{"head_dim": 32, "activation": "squared_relu", "norm": "rmsnorm", "rope_base": 10000.0, "bias": "none", "init_std_up": 0.0533, "optimizer": "muon_variant", "weight_decay": 0.0, "decay_fraction": 1.0, "final_lr_fraction": 0.1}
Each number is 128 + 24 x the weight over its row's rms, rounded and kept within 0 to 255. Layers, rows and columns count from 0. Numbers have three digits each. The size before them is the row's rms in percent of the matrix's.

# layer 2 attention query, 192x192, rms 0.0376, rows 154-187, columns 48-95
096:116126136163084135140154141088080132127151095103161110107068133099100142134142189137100111160068107170132146100134164137095173117160120112130130
105:166158111144100150107087124111098106138164101099128119129115127149086090139145085102103115148119126113142142111183139131149141143114119176094143
097:156152128163148135155121137163168149119138177150139088113091163088112125129142128160138163136094135147135129138115134127170135174098142135118103
099:155131130177123092106119117142098081098137125142144117138074148091127127098119097116125154106160129162129152121133094121145124087098107148144160
107:109181129154145121200112091116136113141123152101127127125155118146129167125167146098151111130138182135183109119094122136146144127166148139128174
099:107117126150142126124107160160120147121129123080100132078120160100096165157127149133093134130141117143136149164122124149176165119135117076119101
064:078160110102162113112099135135125119150130152138138144123130109142114123135136088133097097143141108134135138098140096172142097157127154106095105
088:144100129163063139119122134122119122094097105123152116153137120133121148132144190140157143120141153098129084142105155109092143121129125163121140
130:137102131145049149132136153118166113092095113115135115130140139155118150148104184116162141118144124089128137152132138082092152100131129154130155
099:107081143111137135144163118100093118082159126140157090110130122136115120097109136089142166115102095124158135115147146162085142103124159155131141
118:091147114097198127130118119125121118142127154117114157114129140112117131123120071126107095134120116132124167126126107171155093145105114128124109
069:130103085122160125131130140138150136123107110106178157134103156097123092128135130134116109153106130124096175121096122092144107130145117139110116
033:117127087110149098141105125141176135151128092152153144150172132131105153181072092138119137142137128137095186118148136152099096130101092119138144
102:116132172105172107113125126157139104144106128143124140123123100151119129142173112107111110129130145143124143124161077125167100077115092126160112
090:089172094088155132155149135149111135091113123157129173156123138141123133107114109141106132137143141142126121120132137117126096158101132129124102
095:142091118169141169147134130110100124136116160147119120123151035127189134114097050129153136123172118165163102122147116115134092124161152137104146
097:105109121111128173158138127107127110126103118082138122145140107099124180086134095104090140094134124145146188131124114191101146115112136172148141
099:145104123150119173116109113141124172122104113101169111147097093137121132144136181141127158137164105111124120121156136092101090132115172112120123
093:138082128116080099058123140143128119122100123139132137124151136092108152139093149149142124171115131128135175118077152151093108068105104146121133
103:134137119076170135113096118130132147167136119127143101111134167150132066141137157114125102144152110118142088118136114169083132137138102118154125
101:150110135078137155150165155098141184141131081082111151115153092179133146124126074093091156106162144086155145109128125128143126151149143197123116
094:114138112134146129134169145098116116124089158105108134161146150156169156111107127111106108164134169149104103146139118119138125111169071090191158
091:152147193101149087135144170133172145136146087090124188135073168109125134120135154121121148181131125134126130127161137136086095084147129111108137
088:072118153132111137174106150134146116136083150100141111140132112090120106168131122106098130121087136154137175173112118141158131084146113156133145
087:119150130150108135159122121136088150161160124098106140136158157085123160149095124130113130155105130138148129138142120141098105162167115160190128
089:104134145107143119160148150119133103139120148087125136111093146123139129112135130128112133105113158123161146112107104122097147166141160140164118
091:089162114116135086134130163183101158143122114147160122126145108100100125071169150141132123123125108091142157151148136127133150103075144123137142
084:163116194093159114140127099117125130128088091131170154149142116160116122125135107127154133126074090103155087137162127164124103147109129115110131
089:143128123107136086141163137138123133112127150097099151132117121155113142129167099123116136136095136097098129139128141138146097098103110139145134
084:158183096088129115114098138137143109115115124107153160133151168104133109151136141119117148150154145162167133171101119131175123132147133097093145
090:139121124138106055126139116180141151127114149133150138103140105165128129132121176150148109137145145111147152110107174120159133144136154159135126
093:126172158110137175156144144116160118140147132080109155124129118087117095135109116108155091145196118103084129127109137118109145132114212149157160
093:166123144126157101149146134105111120125137184106165104123094151134152108131149164144113107116092159105151134109163148128133119098118103115177113
091:125140118121152156160194127126124150172161120180161115105092152142102123134117114111110113105131118132077122124104142104162168121135144147156145
# layer 2 attention key, 192x192, rms 0.0372, rows 154-187, columns 48-95
098:120135099169114149127142141116144104126112104054153102089104073124172130159145111175116138188051095157136108100104163117132137082095131145117112
094:169163102136137111143134110083096097115129136153153153103091127089111117134099066128078118141170166146104144092137140142132101144163094127109133
104:139097156152175157163149146157120110136143164147149098131136130120109127126120104122140149126100136129124110153119145113176129158143144081162116
090:132116134171144143164114099146140137092177147163121150123114147103138182142137124082108138114104166171117116152083106115089080115094131128180118
102:110158138162113138170108159098136095161126157113128099131126142121127184117149123124152159152157145125146127145115127138125156088148144150125167
100:126112166145141098129128170110119139129140125122137109100104114122126105149107162135083122131140141126117144145145153124140170168130111121162114
091:173112144177053163138151139092117128090148111108142135162153110091157122134146185143179144136125156107131115109110125102090158097104120116135121
070:084117107121101145112117129125132113125110144119110144105111151139130144115127135129109097114122111115150138132115105151131155137131093137088141
096:119135158128087151124102143138138159108111132112111096115111103126129135106127131132139129100132109084161099144131164105136159118130163192144128
095:156143107122152091117153130119147122136105111109126143164131149121136141124097096104098147151149120156162172159100130085179081169135137114145133
088:130170111123181081110130106141145135121135111176119147100138144141151125111149106099089124104158103173126120102142138149118136146125106122122121
107:138130101122152085130156122117094092132157112149137131137170135131118126134112122127119153159121150165107128097131096150137119165139115085138115
192:118152117130176069113144111126107117124132110154136153136143149149109126130131100128104108135129140169109153102131103163131114149114102083128116
099:103104148099114163119144123115122140093134133122149123155112112094129095079119114156170127104119120064171157143138113123169150118111152165164144
101:150149130167085141130126125136141151150089119121118122145096131165122157147120127165100117161160128124154124168129116131147150104115151188120129
096:094151145113139138150104115141093172197123102145133122168105128115120137129129149091136122138150119156154104110130171146141120149108100138127109
092:187150123133118091147113139166095142111109118137142113137152079115146111149107106092125108132126101169111154122144117133132108131139127125132124
101:109132122149193124144140098159129138153146132171126136135158177081131135115149093130110128146113141201113124137142120155118101122125114157102133
091:079115157149085136110119147119166133101105087138173098166165119064120154104113152131155121110108068142127109129097094079073116130129126162121156
092:109151157149141124164146137133078152092129158159098124087152103104120105131177108127159105140115150147157129156089152145139107083141126182142133
100:146106091133137148164086115171131118165140113137156115094135130124132140115098078084128082159168127103127103141139163105128154143137084093122150
097:138121136154171105120154168148159096111132142118149124127119140150122114166108139125145142133185101117139134128145115167149120124109146099136145
083:134130128107154104104135100116090143113139146081164138122100158166159125132077123145147070141147149158088112082144103132205117133109102154164132
075:183156114084115111127123143121118116097125130096079097119128127168103165104147121135130141106133152113111109142136161117138126159129122111117110
082:106117112117156136098168107133130100129108084129144131133112118148102143118122158118135127143121163141089174106083138114094127168100126108116086
086:125121170157129142128103122122132165148125136140140128118096109118141109141121126139119123115110110144094174157117128169128154116127114155122108
083:131121125110121172130154151102120176143115109136126118103078103117120134120140112125133100132151139133114087124123156111091147148179080112137096
079:169134129134126141141150121074139146125128175126112104115086104162140091141129146160133129146164129114094140121145107140110095156127125117118062
081:142100132126117123157114146117072082104108138096092154110113109108154145159131128160168141107147116184165143125164167141141117123115147144129146
081:111141104130145133109087160132109075150113148145095118096122159145124146111146096112110121085128114116161127130088121151151146124147096153122146
086:103107135128145169173067149131108122113142134153137111139110122081106124077138114120133125136129120126138116163098147100144152128147131128123136
077:109086123131123132118150095185122085129164142168097164129133126137166115158133150125101102127123123113155085112153148154137150107109098115131089
078:137146106156133123107105125134107156105114099150086123181103144157150154151084128106072113141087140162116157114114129113089145114084105166163108
084:121118148132142106139102155124094171118156145096107171122121151101158133108163151096142101108097132103175084168138160115113094117122123175136104
# layer 2 attention value, 192x192, rms 0.037, rows 128-159, columns 48-95
102:113120174130109095134128126144136122196155133114140118106128129116093148108102135111118110128190137114084075115142094105133102126084141125111129
111:130162125161107139161078100130165141094156152115083140129159127186099101099127112119090162132131114116153145109115129115102159115071124111153151
105:136158142104084190110092110098127072139141105127108099085127142146170132119153167135108133077104114120076163147094120108143132144112131098103166
118:115139138156170126153141163094147144130107125126145081185117148085144122108074139111138080112138123178107096143146083154137134129156102150106165
094:110119127140161126120124093156157143142112155135174118090131179169104164110110167123108101155102168102111096147131164111096108125164116073147139
091:133126106150107174158106079128117101123088117153121097114121138148137141105140113106143122132143106137124117106146137165149126104108122098115128
107:100158142131128128094150162149113153139146142123127194119108096129118121122128116154128082128121172120075118134141141142136108075136148091055120
120:086134161088070131110147174077198160119134124141149077138083113129106089136113151142113136116121155121140132159082135139134130088154123117144121
131:148120142112155153140147174123176119153132149143104137142141138116132094079133117153091159077074090144119134091146160105119134153127109131137106
101:112080101120098135126131117114136107179127078123118134120140150104045123120135111130091139147135120130139114154136135154126121145127158157118129
094:108136149154144106134112163134104102149117162124133107150090109091106064112155166119127194137123128089139124168128108124088102103142165142131087
108:139111113107119109116117107146157112105129103124130125144121141205139119128147121120125097138150124144113128164136136097149115113124105119122135
119:160090156125139163099137157179132104146121168116151131178082155161122123147121136123144130083119146127151090099141143128135169125148084129101113
119:123122148120120118122161139141149138194103146142091116097138145127151140115122096122116152162158146146084120077110129121152169106155161092115141
119:112154120161110128148107116157099144126092075119110142126113108152107166131120115122101111123075108117074092163185149100108121098088133116117126
118:111159095132125190130142125128149101109123153164161137129124105116149091108140123142105146146158096139099129110087111137182119125165134129149140
103:165113108158141132152119156120112129108113132100085157165161123175146125122125125117139147143079114143094126125103125163138100088133161136102101
120:138114098141128112142113126129136133095113144129162123110128128138096105159151117126108099149163170133147133102117084124157101092116151126121143
100:116116129114072125116183133105157118128120112114126150099134141123136110153102056131142125137150160165092142110178083100174131124148111123087111
104:118115121122123098136135171134113151126101121150100150107153120125106108095145130110086147144160141156085179121156111121133112118098170142124127
122:095150113174142125098099139132165136145093111108112101161123162066139110120125139088114114112142134117116143109129094148146154133126125109117112
110:124110105092153143135130095077166106156162163130158109087126105149138133128118149150060121158113106114154113151148153150134154104122133130116138
121:122060126116098115120146123157136127109127114148147115141085074118089120138090103085093101152105131088142139116135138172164132066116125123076084
103:130131100154111100113124166128139122140140060106117129174105135160178130144152167130109161104132164136099122120125137143127137132162135087142081
088:101139129111136132096103156125111130085124140126107158120149142116156122110110163112107116087130140125091131107118100150078175111120100139154128
114:119079159134152093120135139131167125137162092137115173123153128115135116083136105135117122133137143145152154058117155140078174100136180090118161
096:147125123175075111124085165125120128123119104098083137083136108134150119125124129104107129108151133149111115097135138114099162115116141110103134
081:145109133139099095095173135115123121151140132133134157115108101127105143091124148123156129137125094139072115154116123117098152124127170069177112
099:126135098158150120159136163130111118160165138113103122102134111113109109128112160173159161144108108128118124127128087100090078163127132098113123
094:109128104142142139133077170111102109111125141147165172115148150113132111123160127150140126131179101106161171139140107174099135115106132119128156
092:142131106130159092128133074153154123154148136167119109101152133089150125106153113117152101175133123101105128121113137122145153125173144109129134
114:121157131153159121094132105119142143127105107092173158131117108113125103146090138157147123124143104121112126114127136152114150117121161161166104
# layer 2 attention output (transposed), 192x192, rms 0.0459, rows 128-159, columns 48-95
086:153146122142079169110106114172090128090146141119094147180109143115152149123115126132147104138102133153134125113138144121143141129176170162119117
077:071122104112179082139141118082160115120099124158188094135140134130121075143121095167132113115125105086149101154142140124078085145137134118124125
077:075151127141169082147117139113167147133138121177145086180122146121109109079113113144131128120110105122143090100146124087095113126109105108147172
080:103147115117174082143129104111145101118121131161175114097173126150149113115103114165128137129098126060144138101131134088076092146114125100160122
096:138169095116090114154117138109185117093145135116119162135141109118154096141131122186167155188114126119135135118081093103107144119110110162124111
097:123129166152087111087147083121142128144158116164116151089100120150139156127140088096133089088131180147116136128133139109147145176127118152111130
088:121091108148173098117141129151110118113091131146147103159168154130122125156098084136101097131100095113125123119149127097094105170103127155140172
076:185112110134098158104137118186071130129110131089091183125095138135126151120155153070122133132168140138114133126144142130172180127142134145119114
092:094137106158176099152128121102154130112123116155160117115158149142135115158125108138134127117107108113114144122112116132085099131135144130118137
086:116144108112115095129136131105157141153142103145182092140136132188136135125094109168128118102152088118122095128134124134133076139124122107126178
100:132142094142124112114180128099143139104158130142148171103098138109153132112089135143140122134106151141127127127167165116151117135093143123130115
092:100163101119128102141129099110124136061112177184152107124150129133112096136097128130112176148116117146159146106133123162095120123155130122144130
082:163110139116078139088129156119105121123129122077075143121106094118139154159133160067127122124132166160112169146136147159176127115106144136125137
085:080151111115167093148117091099146113097128104149157086120167107141111090145111114132136112144113105116160151105119113122081083147098101119126120
080:144116136134082148112143150142110128138150154068077144141115124119145136120159155092141129126165120145102143127114139118174158108157148132134111
083:141133158117083122084152150178086158153132103059103160140096123130116165149148134093122089112158139144107110119157150132168166095107149118115121
090:176110125115097142144127133185086138170162108127132135128085087112132135120131157105147115145166154123143121152161157103156170108151098143140154
076:085136110118168110154128125120139117142136121176145104156142161136144157108116137176136144118112111092131105122133140102071097169114110095137161
114:098167146107114129114135122143170150124137127123137127123149122155149126134153182111154133096059081140101138159108137144118126104109188148083165
085:175130174090073164090172111133119137158109151069094130163124104129152154135116129108127126142176115135163107134130136182144159116171161074099145
092:154127160119071150109139156170088132137131117075080150124098141132110154118139164113147142111149123162134140136097145163125142107142151120134107
088:134126119107096145081138148159076122119120113067092192158121119108114158133133169081145140149158155145117134139157139141138124101160117135141161
079:084131118140171108143121129096176126111099128162150094135167165127143064124109129158114138121118113086155136112135126099108089167105121131148189
085:108140110113174098150100115088135151097121142151167101116175129151126122120100109114123142123093116099152136111093127122096094146116130134140128
100:155163096124114113109089104176100163135158124139136125159098116125112159167111090167112089141154139160120106147136141141138107160139077138078094
082:148135117114061138122142152122091134140122119072108158115110095111103139124143161098128115108180154170109101158139114156168141141135107115161118
092:151122144124177135115102120144063151133154127131121153134073128068134136100128107133136165136125137146147118142146099120137115178132112103142127
088:122130122176161126154136095134155148099164144148129111142136183127134088107154093128110165099102097118135109127136064137132155112106163179094127
076:174098141149116107113109134117108111127139087100132145137063159138109159120130142070108167131099132154137127161150147146175162132118107082147105
088:130109146088147125120152122117136105115124093155150093117156141131120136097126137135152133103070157145097103124120106125173113124138157174132097
100:105107136113173140118107108157129144130148108134124137086120117147151120179141132119106126167087136090116125154135132129141052164109143087133090
083:098144135146168092152115116109173132112118128174156104096131136134120086139120115151104127135105149120135135150105123104109088146125089119141151